Each number is 500 + 50 x the weight over its row's rms, rounded and kept within 0 to 999. Layers, rows and columns count from 0. Numbers have three digits each. The size before them is the row's rms in percent of the matrix's.

# k: layer 12 attention key, 192x192, rms 0.0846, rows 140-175, columns 0-191
# q: layer 12 attention query, 192x192, rms 0.0852, rows 141-176, columns 0-191
k140 087:487531493535545478510509502522621372500437441474509482510503514479463541545457432535493552501502517536550456507479510430417487481513553461470481510573489418443529477518549369505443509490511571578537479541362562505536490480440552423446476549420400478499502518471536531510507532476425473452551541568558466511382376499540464408519440508573449421504560380422547503463455504438421439457523506514477507581521523472519443469604464486518459507522425404477461483429493582586484557494500487462573529453599528546487529525555495511434509543520626562493591503513569483572562502479458486502
q141 098:537544507609504496527594479586583474477580547579565514554556484517422467458477560436491442394464602471413550524493469497518481599467502520517532506449497532513584520494456617555511472508466410431441445545484473463564516423445548494481425404473422525499510467468535540515508538570486476510496533421555531508542526481550548526538449572518473557549533557467456578610492484526514415501501556507551550536506503485558464464446511474483555478417448529507506534476502512435547451513568409396443535394542517540559442551417463514431509515468490547453535617515468473591434450414591484557
k141 054:644447432518495516515533608473435506510562390524518517516491568539484507527427504479579490465433521527538513488483516493549435441485435527490568496427606520529481462471459547459553481528569493467427459492499487421523419538460476493446515519574571474461601375554530455465494500545479498541432470468550565512497508512490515435495554491447598475488520522582467501428586565465565536481391366480476550542500492445442432475482571515456508525545489496519530585512534520547449452467659577405502540562473398506504560486485559440575565455540424524567458519531436540515471579511524465473
q142 113:436500493443507473509484504411525549513510438553547453447502523507468562492402489497526447554534562414524469642530520519495563550431540534510467578550539481555602479466529525616477511493485385520323423560521485462513535500473508509540511511568571543497461550376516540531517465543476482466526489520478419578533479463498612510517414469507449502595553461597448468577423508466464590553508471531527480437523515481412520493464477465571373509483487514482571493447503528475479457505515462453530469439563439523456416505524533421505370518437487436535500473485555403548433475460477459471
k142 112:473377601477517525504508491385466506518512567457584507603469539477467527529494643507568445522476548547530506499552570549509462490629438440589462517505530486397482473508499478481528507524566549482485487555508456488569471528559514405432440523446479473515496551574432493487459552571533518474490375460475495408528485476489560334547552505470436497438523516529520447501565494548527450461492414528490434468431457523443484547495486545467557586569560508521468497444562603497477452401458542490555594606476480497520534454483566559478494450475466497439474455541488516401543478531582520514
q143 107:452469484529499491517431545449465525542447478509461470477502489460444571540466455494576454434448443454549376411558468552452463509604520468476422450370506542596460464524516542508436514566543509552527524453478386429502530408474507479489531512487487461413506449414456443497547515458571556534499494431477497502479347467467437454457615511492519601478515556479532532465517551412479520586540529509551484455528502514576473513467499490459489580451516476617390516471448588440490465551594502529517550562520505511530531531547517428479581449542461474601453415512532424469548513463528415546
k143 105:479486513463589541510553498523437515429534507559559543510537433534526504455486584450467370423509526433415426509425495474481504511518512531429511534606566540470442430546509495498479592499477513490499493378529445431502424605580429506544435576515542524458475599461573471539471522516473544432562513473456524438533611538490489550516457370553525469393445440570514563439504555544431489545495506542549554572537519581483506491508481467487466502564596475493525565455530532492544501476550539443485583462545453517405428455478476474526404450488477494459469531414623476558482546439536510541
q144 102:427474644556505388482495512435558519474483456468419390486458508490589485522503469507562456413544515502384421476514494561526572548480515517533567432485412440535580489434398543478455502506491489488560529491602568530501542607481484501519456453548490468533550496509410541446498575556476549534496481518461530533410454521513535429576559548438543519457502467538550420525531592515504404449528474449452574544456424486376440453483480530455509488532559502409455505455467509518478513531595584491558463539562523507491555503488550540539469489523434433504649421532543483432480517476510527509
k144 107:512473469381546517586540570375398488524553572509403500525493473596546499501542502431462509423475435436544467521567510479583474527503509431511500441427443492630543464474504512543435539430510520475430512504502494418509456557525550490528571465482507441542561540483546476528406553494450491496520559463485395494507547630457444495488443496520570452484482530446483500441521446557513424555517528463564416552436468627489487539450443494501518439545476584563557460500563510492413447465441378496449481491520608451499513548559607477495552483509511424500468580494440530507515546456560495458
q145 110:405493404457428517438529476449552491471590447436432492465491548500523542539481526485442481513592559471453514460465519456569473550508500518475561522505541638642488567558539468566463503461531452519513504518568535460491480466414454467536440489430501422480547497570511445551591478477470482493439398512417548574548491476524498523565481552452490531552525461573509517533424457552520520511516515539533443489574497504532466544519426431521496504469596511451437579608530493504451587465560495515499480476403427406455495498374587496458568455491489476412497557522508518510541589566473398382
k145 100:557481494563578423462497462430536505446450470514482471444519529462512502523408485485475512493407610605511521470455519493469510503556540451542455428428463500492529613450547469507434447428501533478546531513540505531585448567580447532409442488432461513493468596460498566446485494474481498675476545531565465477469438523567416510553481536529497441499449534485499445529574574467440417611558581483504440411517543466459399541524486503506455517502565423574478503411426502420570460465530500416508435538460481575467510564538494548453512538468441481514485497507512511480512425507570566627
q146 105:558463475600535497515586443495502453459459544466523532459491545475414537493566482442481511444489403480527478540491533470543509383537482517451542553480536499575473469394407487478528453529555514462566600429515466520584522606443486494486452455505560436545507480584536515557518485478401422555324564465427577407545557476471479530460483488472549588510446482433545456406581483482592505513464536418490466497600487622422465553475532523531458490544457519452533490499536443531513558502432575508479496561515474492549556536531500500402499548442510555520573490533455489521525416530453510419
k146 100:470514529500488499561465524479558496552514624503461564416551376574549478427448477503453510572552497497480490535476476437459486573511611529472367587491520473489500575495434525456464521527432523537500440518485527431445591358549567559456512488502525472537564559396456598540477447471484518503510440447457481586520491516472488483451436389548508534531549532458523509550498547461499495401574513560425565538543427466540580519538427463463457541557500459468475431620519435523488561492529471502561455473512528537455526554485538498463506446541630521578492557460551463608499580508487507481
q147 101:562410485519489482535464617439446455397465473485519535507496537427594457496503510457548491577484470540478506440490525422427460441558514517568469504503577530440481424525514450435527487461477500502470504551523598477473471533449501548470468365451479505558542418473409562482589575477587484439495605477571584362478471518456482480452437543541460518430579611431514462551517496489561578551595488361568555512560542470504528452558474502570526486577540632484457550545485536517508526509412530499544443533442466516483565459485496513496509515475511511498483468458591487478446443530547467530
k147 104:491620513446595455437588531580435443528452489448553616508576540533517464513485413427564518507502570454442446442419568536501563487521490429490418454381564447528398482510494530534523493515409538419456512492549468502482448455466479412485435564536487510494590518520482612501578508664460466421558510520485562440479510591550560561543615569513531507471497535454433495476472521448504474549507539558505541489519463467448526555505547512486472445567511377512517444426480524527527492472544576524482577521457520503506489436516506471508528545457533523566548457451529520531459470458387479485
q148 098:437470474375519413634494459459490444431472450461482530519566530498443469542577440424475515550451417557526517361471491452505502577580521483450456520477512541504416514503445517614521500448472527497512384485467536537456523439456571490553414557512519496518430513631571500485504437462536527568468425542402477477524510502462428492483485404477494584570505541581535510434566418621496460573510515488494503520497561511570490530465520531521543453571450521472406538471473568545604559483508489532469520511519513476515536503482561525434553516578465522513482566490492456505527404484608419514
k148 099:484515486555547499545482456535397479436512430452541444531559465472503483628497472528477437552554523512418458493471468485554440449555481529506512497680517503525532475538433470565481520532357492560545472503611509581485554471544418610524435538462512447533503466426424555505530492484489577586519452476475470611530607529477525546535456500468516513486475534438584633500523454591487511597472494549529442499518432540510495465505479480499594503505511437539558492416518448432460577437472593520569578486409516536472548489541532482487548554482524504499523487493455511544446567526412594497
q149 113:517530455507524578419419551475461502537564506415582489475458457395556496566480477483528561440579476400460490552465507491500474417496461492634425589549533455449567488506570510476403524567573527565463448551538453576450531553434498449527567536523544451513597619642534430549377493518537499583451473451466449550525446470535485494490532436493478535440532498541452437530538503589494555551434445485445477499514647422490447503588602506529532490457549571521485544514488532458448505526515488517558517521478518506509520559494439504530544502434439453456475534479536499430479450479558485488
k149 110:454498541491533534557574519503461525452437507418507537565489470487460433427428485539415530484494481504441470522437565512525484456478444547519554467496573583502437582427528505440547558547416509592560502536505584478568578535596527433534635426478461476473469559511495568473537444578621452539419597476515551483503534514380423451609582493562476454452483398492502545436532532531508480462492568482490471491574500481498472486497540535518498571522614521493445488460486519485514425606506569591464492496579587545515433466550522470451527511424516462478518515417525534400532455528481487460
q150 103:508570582465474536483384424554544512586468630514507477528439449491496467458457531502531462494514414436557463442469566503482492428408506524578512581511478492480442434534503442557548504501484420467572463445517492523517494539587490605460489458468487485579527449494526495432583467464397543470525470526470446458474511522557490509415506474476510471574419463522494537462443591443481422466437527494461486597486518467564480619473535620429543424440527464505513558568484535463493504550367527516458484563374587474490537489499547504482460460611456545507462502567521585471581512520450495566
k150 103:480476477535541530411511493564449518448447547484513514552414447444372583514552461496419672444501488504512515535456533452496548500487544481413466519482499527396653505515413477516518498472473450557513510493489455482526528523378417547449461521488493560534489496438503555592458494447462534505495567510525519493462523537549502532507453512544452526560460482494453568429440528528513590553548442484406546470516481533541529583386439525456503550517502680520511381547430503495419496499494504539506528469531465493523463504568522426448432512549523436444469514608507456574443426476451549522
q151 114:532537389522523482393400491557601463544436488432448494563538606593404475389530524465481520483513548509480514488538427438540463478517503526526439504559576430501576530430479541533591523569442416536439427556515425564447526560442507525527605487464525473472569491518508569464572441444458524463459536478530497519456486422573492505474436514563426475504486458553492500525503558386498525463494481541585523511542534516519481465496544583541540519539536567397483521459471462568502496495485513608509587493554557585476601531467428462450495538564441520449516546540581537557490473474500608440
k151 111:566502550522478476557613467555442426501548454481495496482521512521480503479478504439548545486575552498543537509515413452538611513466528489588483438483542427433513453449452521538397432513480530522504505488402539427512514460546501494501407488397534468565561466508522494541475567428513411496400518480514509565482440507569490456542522540561571516459471622425423532562543525537491449400478430448484472551581557494469476503417447484495494533495462486445516492450465521471488590600363477563485551481457510526588467413447489437449523434555442554464406551488531451525627473467454441577
q152 115:456548514466403504527478548444480445446482618589465492560473450511445403498530582428438505430590488507406506504518523476525486556504501480402493484482558474567468489558467534508550463533519556396446500537444527456542497443587528539397487530467499439602578568472469490555560584580454446428547466546455427435414489611463581453454436566559561506485510519562543524545430443488551477475509518443510538522514448396444445559510465527521559489471539542555503522548450467480527507501510468495491515546426439440491496583446507510437480438519631421462537453547526536610529494553477560462
k152 119:541559529505535543401496561432606474476408451535528467545503361564591566452409478511547472455437513572542399507535550519517500516465474517519499576418524494435601414633351496583486508475430589454437511463497478538455466450434472553499470543541426540393499471467547534470546476505519433572470458580543565439476500558516561506524548428501455460446496455485418514517512520435496534526536454452543489496534538572539465536506497493529527477565482529544519500449538480495518544499486459467499503654530463601599532535557510489503556449565499474559522537477464488482441488478528607480
q153 103:550450404523434432495415507487496453532539501472473473521490497497500522479417426404537513555534449488521455456394551492582571516507473484536541511452479467483417468545493539510521518427527497521467408570499510431527532542441466564460431519583467404451475507644441494372511480496434531483491528568486571425503576482506490430469472529533524513471525462426528596477537495624515456493547427555531525510517461548451567478542547503428574533541499380516509447526466521549560462569512497497460544550551521549567532500581449607512423553587415560529522554512429502454377508461605522493
k153 102:468600478470535532470494417500475522458504526496563555436502578528507440481486475410546457474469483461483583483593424484545489478472570482483549587536457467501455489469499544451494566500397472536549577535435560467499578509508586455452474460568510497470588464469535475492465552550429554494495472429487566515432464483519500566496550484580511429603400512366571470396487505524463510464541441373533512481483420553543528429493453414600449468528415536514527522594540601563451534419468517469562514412494523514491493501584526435452514512550500517476444552509448560557467509495362477452
q154 115:539548558506544590475596435467480408445489539466474472525549510519462477516555473556482494579458532427588503558454538524553534383453458478456489526641510472518471447446515479481575512547523569437404544520422459452437511559536505489465515451455487503570584481502469539457499537535428495482505488572519509531517570477607475506438615534573522462505433595452454500450541540462481591476505476496496469497527466433489455499528479506476532508455493616466521465574542586533586527485416679516534498480458539398538523452494455532573492561551427495547465568577485534420395464497504561502
k154 107:525475512441563499514510498482469521479510497408504487525505527535419530466550503497543498497452454561424578482479508499522510519496492442484433540561489549420457433525470613466533405409568559479580480470459550515454479486371472458468540471549470435454541478495507544496556476506594533505466465519483520553462546468481510543479475517408533548595530483407461390510550529469516479385556485517421553527416444522650508492428495581521482435552527481474462398453582438491405506562555401548485452488535458478474539576437420445445566541489571550409489417522553444562511480596524410518
q155 113:528413520475546467537485442346549556466469413448529473524528563617572469458460510548559519513543575465493471548479480561448516439499433412499495457467484530524425467450450477525476415570413497544485531523505442509527499481507479515498526485542514502508516509536550500619532486499494553533430516481516455473456502464372544479533451406434589446556459497551614396497543508499474552411486544505447516446584435468430502454532521617464498491476522464505452388440468521525649536547512520487523455547501517535514529466574475486569583431485515369461504470475425421462486431443540510434
k155 111:508529547583570504516510496442479409457602571466548461547499503479477570510570487543475474448523527436459458510395519602441550643528534559511447500533529568499503565505472544463535528422478456493531474526516450520490513517552523484524537461533528451569478569436533483549492598530426506522457453440538472493548533495536500642409541481487607557473455489536469463388448466495528433490499508513494495548394447524520449483421560460464455464588553426527515611567454570560451520496389491476457618533508549479529570494519486548458526514487587442439453507444405501474510499475536522359
q156 105:481460513444555575480474454423577524491623453461485512489477543512436535521541502502511499480519391457467490524489512510529534472398415505463483445483496432561598522484532435529517539474431560418438458494398476422402382522514474562513366506527513506478506507525536434539445464390530571470407556510485572476520522513511467495599503544456475497546611465470440499604547477579386456534533527550526525491523502553491454488507591520381512546471497417503567525492497516535544405583492527507413502524427469569527509475534468491439575562525470485481555557492515523526370543484413485542
k156 107:474507478525569509485541572451536554555406508528638504486545523459464518532543479497456484491491544532520460543468520581482503483498472475583502454534442549483450447469561576396540526443522495543486455575465598494531453498417476479462599518482614503478551478513466467430505494491538471466473428455501473552437505437473447511421491495446552549449332455531639382492448493504468556476506514455522472603561456490504414489457480454475477439467444478471455534568438592503538504489520491478557412471490455526460534561485682416457463479516463439471487466609466516433553525542430463497
q157 109:482463525570537406488601481447504443578521435446478417490476511478463486585551490564466468515429496429443515598537483494526548598466413612522549522557440541449547496509420517483509541590427426421608455513417585473590543539511544460503526539471486533454505532486476481467438367487541524374515540589494546477460520553546471544616575485518478515529505530500518561515506536484506456538484398579454511531570490495529486497432498476480449469521512557460551431442450451562570479519526500419533459481549508479469481441406590527504469575532412574481451516502535514514557410493414455488
k157 106:483504484490531453493428494461427486505554541489509559453563457591535541572534506537586503473581454495479449422526475436557544509560473480571553521446422458508462517518531517561510545471506508471576415462404604494488474462558520523462477481547526456468475511552379489551485436437419589486575434483569410535541530569440358427583508462498457427495595524512484462471488451513519554562471533517545479494415493507505502502526515499522468440552488533461542459518543443465481494466504400602460449515378503524561531550351525417548438414517478497456562515584464465541618509465541480567
q158 112:490491495480501533442459484506546422529524482438389506445455575481583525385540532456445484534526487510543422487644456476535483530439486443512465514522470434637461415541472436379482504456492432569351621531607544431459458543524541484496504466479507482507531450497548578532492598491489462497622546546508466515512407364468506464499565516499504571499514531501529491432484463561548565460476529458544484472448479506450525485412495411518489498503451571577490439469545413470481616535517523475517527601518535432516436469553533495513461478451518568453501484530552535471550517521494525430
k158 109:545522468489416361487572427490448483409565496576455500477505571499528467479527477501465548491509636487453557604554479561488485477539480469549481505476452485533529521500484500415449420438522546471463626536556483567466533409488494461566560473449464461471492566490539473480531539460558495449477533513455472436487497512523506494412499462553464544379509452477460480523553632523492454492521498430550394378569564566544517551566527558504526461538539489500468412506607481489492479501489462541462568516422471504477483439464508389491581448521573444491513418535529563562500533445609392458
q159 110:493487536471446483527496505443506468451477470459458501527610587490614513458509526507444488460516495495573461454571492530495503403516540482497452465347561444411433538487446478487478415522527493576470472399591451451554488461486592441378531552510490494438498524461573520543497530481579487560537506517567588511573493476449470420474417510490548523492433451478461561419461528495512622504414525582500484510548529566413498480405482566494537541486522520466390524458477485450475531516490467581564485508421496488392535514558521543511531478450443395517480621499505469502541611444468532427
k159 103:554480462529452470591443496500546499377516583452462511506579537431464421521421508496476538542480566492481538495498489549453519528381490539555452482580552484490463519400489500609557543522462557472427518540506494526519518546446528526464472444510481524452568492460509458539434507516445487414499496396494493475534524467567557556456507516499602582449543538473460447546476615505499514540514486449520452480496512519552469562567475445546423556421476415506531536542478509422405515416406468413428549432546508518527484534492380435432450570414532459437437560427497551437433492378544463573
q160 103:445474502551463512533579523441466475505461536521562454512499497492497542490541509509499510619459501558433475609485576539503464476473416390527479496435500532395418500465438547431487518426402542434486553579532465498485489484446520453486531548497548463518547544475494467580572463503612456522529478585545515511470472533429546415538590496596522524424550454584487498474587449504522468479527516469453430478490514493417495480492498392524472574587469608472569396511532604418535560458391502494467485513453521451465513484506533448564611500541427428503505464476495551460540479410541505371
k160 101:463562546464541633563519435557469603437462499485544518606526503508512457476492483489538515455545486487456429518465485557505463644454562529589478542497548526577464501524434442477577510501477530459466489519457484581544514397540572458475427474554459415460434575516451514427509508448539511484550502421530470445543537440431481530510579534525499482452513463575506391453536451498467522493489502496516504537447382540559447535487615553542512475472536547499517587416563375428464495529516477437480530550542480454495633446490408484474454462578504507515592501515387464518540580482496452444
q161 109:465496592478474580515593592497407475482534517544454473563497521522567548492416447433471540454457545482567458490432425406503516470486516513543485492495509557486417459380512503450528520522559509405490553607526527595512450491481523457498495442582504473473517510524501539487432524523451479509597506547590571504557499574438424416518514443509597473538411581614562543528551579519433507533592370502461437593531466434445530496446520549475522452503562486551389452517559503513462487539455547507525476524399519458547435466485543571453495466612509521534504540540455497478465421485496490551
k161 107:453514489552500533483392569489510565527506513507541527437550618507480500535513496470527487380440496485438493477533543476519453575588539577504465459481480470445488585492485599498434498516505472569476427579555549420476509554359625502494460456549460523442533542437548554548592468575510545512452538431509528469509521358602497467504530431471488516527418507536438539492518462537458499511490524537547507492393561484484448500499502551573487512528504448566483454488565548455416464505489520417459517413563503490537526623511498394565481567403591533455561548463412427525512514519564486465
q162 103:420453460471485609500459533390530546494435531525534505430449575542481506474435463469529515489446496498516483553527489567534615515507443479543555483586476554550373503522571574573514479538421453452561447462556530523535473507462445560524426547463471374488547513545537575573536445417474494415485441544474470562611550555490458483596432502439510516490483401496480373468493437527599471509550484526501486494513492625446538586557492517481575487426534496525501529489552473499505571449448451474525497515588461506550566508456527568386445509495454501514588496506522471565518560569496423516
k162 105:476439595471508405547483532452467575527508521580478487523526508406469460555443491543530473402518600538471522486622493489404490463528566454536495501497466497461486511521406452472540474548501547502513413495508549529554583482564546510452504436534465457489560394383539531508464456504485480547591464479563544562500482612614571501395454461489372508517500441515535497456482476588465575509537489506529493501550529472577415515475426435484411535431452567540475400511493511512520468474449483387651402563537506541446562521526496512477505434494502473515489518506439502530455511416533559500
q163 107:461419484481469550514499516538494465521515534453566528532537544550429478347479512470457544504513521532521495540400480521450419608426584444479486561402531605516521554529599429540561459465531461525566524550534541508571463382565466437460469540501550524497477450506538539483441426521555565495542451533540468403529481497555538525411524482527511492567533452468584499388514412514537530540454514514545581501519511486530491502513546555450453444521451536437453550525444494489491431408561443484410439469535518471369586412484430467601470474556584441514494439495578508421538491508515504551
k163 108:533594437554436523447619445507447458477480504448627460542433456535543532498472471560538472505570512529463571462452393586530530484521486531433535540419386504491498565498435506480597548472513451467405583376465498500581535533502420497521487550462458561519433446482441553398577541538498532479501473410506477546499576478546522538519502532421524452525506479547408614498520515420552487498537525455540539472441525502486509476391511576491477480427465438580629510563477533512586450513458554548496550519484406496452408505530473485522437534524502488446465568450513450500502446451439493492
q164 110:530433542491463471467472484439530545444492434555481437536490508489548500457472600563589422507449549519512517496510524574470446469482500494393514511509512473496416534470493475498486561458453514565502610395473451588484463580535492524455533512495429483397402503473465572512551559553529515651600496399580523584510520449369591477495513495457473468395548499498481439483524627508496486447483430484501507536398520493424530478405449503500478602537380489454625474493470484512522517512449495521570507584499490542434549539480549460488487515459497428461509416475552477443526529486533498558
k164 112:481393530454469505521503467463516529538398488494446483519510551437456504560541533468508532491418503418589557467536534495511480587491582514538471515511470600579427500473523485500480562542484586481400410485430434416487486504437527436529540484549550451454459488491544395457472531455460591493520528547437454428432456461457596501384525494603503501560572533510628464554468571580495538493486582511518450504473400544539485528519538494478518575429468484513459511441548561509428448516386458485534481467541598336525467455540457529490515470454513569544486500550419479457503527471558450459
q165 097:449453527560462512523513494506473569538551596505524510497433509510516462540439540550520502508518451494573440422472422495532519429484562432495526533406522512430404472422538438508493475584493500523564570464507444552602469438505465436490551513478453408530527538510514477432488497487531552511492516493468495582514429525488468526561562508421490580593514530519483558485524599456500437437611390522497457499462443447505472498513533567583511440569509612511464495499528483460496466493511556547539509597412590442469557436512518510423618477592537495549478450398540456388552488602583400457
k165 097:525576570497530556469460542514393491463456534563588560420496437499436517508463566465569447370536538460454420585442479462516441503572545539480504533464490491463447458460531488502509437441478476581526568474478488458473500605498430491473547416536419522492474527437521485395597489488532576535496529367515434483445488515498556542489473501531555445424483490605580530586494505489558486504479532527582446531425473555408470532485511485417457480514571523453512517548446525526426510521475548421367458427527516501641485461553446566569518579435537514437466513527506485579499497469529536466
q166 101:473509460544460482491502444380568463504501437477541387477518484464602517548587528537561457552517559487524433503531392446495450550476515516498505520432446481489548523483473463449421506510597477450403473550532483471349429480497458559514617474420561511458477561496508498536521522519533455593487539445441534499490468479547503549550472534500482509432491577417555440412460565480515566499461527449403551390540522509433445485569462520560562569456522565448597495530537570502514523535545418540459469483522368530484513552513492433493524476449560475355473454462525517478411504543547470460
k166 103:559376562539536592512598500514503462515533523488496537544455486501539507436535474562511567491461538552405464520464492497537523503424451421524486531501490506444419411484416512503541480497456478451481438525535498560562490490572377507466488500515579445570481533484504652346527520515471463502430497442477490471461533487582388574595551442576505477502509537587478432521537534443430524546482546562452623398561552488502489454569540606519518517532589531470505587418540517543491508465446553493391505555449537419513462470572497487431533510502523462517519496442486547479531483484547570487
q167 111:508492528511475471378553544496478559456551434514499527440495517539476551451548467477575504490434446394489573419534507544466461513464415562529527562434558465513415515467582491603514499477572433541551520523526511530527444560432444430522573535533522466478554508525540501542416428506522377566598522408601554506418438558464497519523518451547421515373485471516537531417572576460514473511588432486565401441514570499487507517514505510464635472572517545585558437511453444478477519562534503606533487489536447469472556439505518512555539524516509462509555557533516503465583454526555456470
k167 110:567412585485490510532512405542471600478488463513487516539547505487478424446505461507563609398509500490536541475518418433596483590549517512458423497545527460453464514407599490502510595501408550560435484446425549391567529456502490470512520492551432536489468526466480512482561479468509576486433513549458576568389529526564452425445586464505471448450521540543576575430470466487513491502483625476583482488518515501444500529489504550553362431512560476597500492511452461473488524587455596487442589477526552484475496517509481511601458517550462462530514527481460472446430558433547460518
q168 114:546484412479443538543505519613506504511447507502529501486445504501454497516466459479442512598419449535513504573449449549641599519485528553460443526403520505573513534446491500493462479454438453510506447492451523465468506536374452525532493588382556544512498511468605579540505504519553474431545592572463499539541423487537425447472565527486526528610462432527671546532475428456507472489527497488489466515599465532494620590451629517451549494507488501480581479521424439499530489556518491517392418494527513530466527466443511429462447506547451517468563536473518456462453443491470508461
k168 111:450497617546514430468565540440559499539510506510454573462496484543491535476458541480560510543484481460452507455500463497513451479447501453508515471541434428452461475393484422488447510452504545528520588526547520540488534508490436466426432483445501545433496439498346502459492450459522551483515460521566408483571455552637456488487480446504469494515467596434411497529503473479480545517508464415476492537558437537503548432468517553475538500565489566490546467596527533575524547587422554474565491450471446628560585389496524508500467475593544516428498506518528438586549657517564433586
q169 111:445491505509537483465581588485486513460466495482525502423551477592527446495559458500466475474554494519506426482545553538520496514472466492450546512542421458428446514462388543539560591511552497509490420528554463589415579507367533589544352431553469553541417429502449488416587530547423507447539475599439442456519541465572531507435496534536534371459440499525552545532484535517427477501572516499520506462604585550416551475569428421508509511476499442449499467489490556513511535543486460444568511588572507472510439468520559542435494517556513476464402568567539539435487507529501517534
k169 106:557544507482493515450454461455503574520559480509362504569492527468629522511463506511444493494605519480523496464592592481513562491607526417526434446555459524493444477499542491587372485472499485441537561523506606485525567432492460455518466452438535530494618554552435538567453536533486543563564561487462502504507523500371569505619476526553557484625492514521486513499503442549486448520401552442517481431445432468534510464411546483541511442514451518537459466487486523522530500437518385366529609532513450468487476565408492523475568506500524498481514534501477470526425457505552549461
q170 112:490420493522470448539378500455484588485549460523469516524404457481558450561458598456536494568508545545530467433543414539549492495564495483538565417446469530445460464548420554504490488486476601429604450523442441568552480515533534518564546521434526554520545551495579497462480537498499472482548491305532369467474487544556509466620521542478554517434505443415495508453470518517439471524443525585472425503520477420502488368485473482505473450528554481480416424424517457526482504477530495563494475519506418541467458557455482520532535552542573456576445543549554439552549552455531483454
k170 110:492504476501511420469499551512440508536579479534415434479471508506424496470468530552527553495468503488543455595496534464521481528436535421451456408495489469501553399564494450473583503471471408468487505543459558453434419531523539503512498498480521466459476474522525464626513484524478485437546494517516378476478555473555490483470496530502476519467628447511498503496567493495530507587403506514557485593558568519609442450508567539529506504542514603435412593529441394502566487440492534465468475500485563447602465588542521480483479516452391419443637547532349451453517480503476591440
q171 116:498469529540588553510554574528493582582494490551528560546461467460557492482531503509448543476459480451567467475406393508436592488504602435470378405510550502474451536552542514413497533469507463550536534513452557522503551481400553447525566540466471538510401490477478508560471635554492523598513534398529491542486577442481425519486486548513529474523428535397583581466461417388583502552498529450561495578457519485525560535532569507519540528558504543559528465462442472504579509455516510391450456509487480483535436490452443449510558489515475508444445460537409476516516370477545459494
k171 109:543424531518460440563469523403567511499494516570519548408532488482544528503457501530551502472446501440490513396558454520485481447507488512403545488524435477495518458415497407518511429490552482456561464505529422501463457381401469466487461494556495510470461404647386420494533538430491527502556504572479469453549452437517602572536487393586498468496626537495495565545498491411446482420536481438486478509503538478508507457501544476390478499507512476451490594502508493560474478543566648543555519455482484491552472494474545545450444514481553588596470518455540401531527545465423555491
q172 111:543534469512562457504516509449487491468534385500481508467421499486478443443464476502471520559507427462434537470434456442516511462461472475504498446490491387457545489462548500479430531543518485441434355530464486515417442486437534560493476426487456550440450484550592546511535585591414476460460522548519498452565530544564579559571352493542457482506483532416440567459493523451500501490499504506513543507512478518431435563534525560476542554481475368565517396502553610464525444504538568517458457511542491607521419493500425569480520483439489554484450506439540552579413628395502537485
k172 112:588514554533393440476443564459573513530530491474539474462511545459522433505502511527602489484535552588496541449505547528449530521472442412497445558567518421471488399427527511486537452431473470518464555560487468502520426504476506510453537492468574455468536436528466528509483584504469433500520547442481453420403448435536505484414538548561446555645560490483553437510475398539480615502453384404401612531530496469521420463510437483467493566484493505469555509414480512503470592552552549532487481478451446477520475559490608472388511513621502447549518496553495538432508521483498544453
q173 102:512498512517583485487468461465508494478548441467434499458453503543496485526479464545481575568473446458430559476486510494560479504499441451476376478489608463542518458463514443455588590471519596443549539549574503473465493543445541562486469494521425555657522564514508423493591515390538555471482450451411483504440507477435515615446532465535586545433523455494471468507415457535542571575544469508517495395513488536456460522647627483438526530603499520524507509517498560511557492560498563530465602600477501505560510476503557501440563466588465509572505486499420534467431498467469443500
k173 109:569571521549542529540532431510562499483463513480570550554511429537446557513525456442435401498515522434436430574500501563482502472452491509468485459530454429440454457455550564546487510557381470550645545498541530559536476521567458420457547539472490524489497547546478498502591527491549391500496439504495463392440493474422443612422391476499579444430386428527608422498518528548436473433547548492562498522473421516538486511494533445489497454572479412563432546429486525528485450567488570505488599565508535555467521509433593561480521510466468512477514461524501507510536482461431457426
q174 115:506451484528434546642495561474447544527590494583507402418522446530486554464416508506564592506552523540536465440499542410497489593447571450486444493425565494483476477454495394598485492421496470600458546493479501437494440453478491506533501536435489460543533569474524494530565502416485427463465470481442467509504570539540511406549533587478505405489532523600492453450468510639499481495503467526537486504493546430416495467498529513483487513546479581473443569519547481476557426498536536640510456580554409469567567488543486487493561432450503463452498608435548536477470528489519553414
k174 108:548467515549500521458481408387467543501492510486559482479407563436435420441377507428554600555473503463566518508528479562448451413507473513569462462510486491511465456470472517388522484447556534510503500558502458580469448594429442542504567472488475585458482443402432570444538526608440409468566540433419420504439449493498525501495505497516572538444428414484552438446456459519555508548536587515542490569427481574514505500495537560572517511494465495488428449503554514440478502523412477422489541504555446565570498488455537486564533506502468624532460447518483489486532487525403593570
q175 103:555559431487553454439478458528526480551475572476440501481490447597445511449558434447576495524496549519552529477504495444551343597563520533504559508610391423489382494483406527502537441530447554530586590550524509488522423458521542533613613453409491584519444525552400532382505417500501492449492576440466494518495524522522423527516525474576498523504529509470487504475470554514467453454510536569509450517447454461518511515583485547462408463538505486593468477526507444537599548467559566448462584484469475519463572498468473494468506439555576563484492506558496512547546562531533537551
k175 107:619481443505449431435471476589496429568541461581401460445424515581482648455572478530489536485529506461579542582538481451470503508530526629416562517484479451508490511523457581395486446488512494488562612446437570488402488526491545605506483507459486532539514533393535456465516483435504471537499592502496474523556477522553444516489440525527453483542444599481439528530566429500475498528495486510504507509568565523500557489500454519538565472496488481474523479510503400527459503435486459596408470462441542400498561520457510512503555500454409607503491448504514438514493473472359569461
q176 104:479521486549442580484495520458536464523536576558610440462580515473508471498526435469509575508542544413487524548583452418493450524596429478467445518495455504494518459470522502548451513519491526476415563501557414453417539552367464575516551534491466519536549522506481457471550478520589520514515387517372440533530502459440521572482553508566534544501516451534496357605438483603446465526530546489533502458488499536533432470561550558477476514474534466520578477602514603481441589478488427451548520454520547453578467459390473469518500467546499515503506563405508504500541476490399383532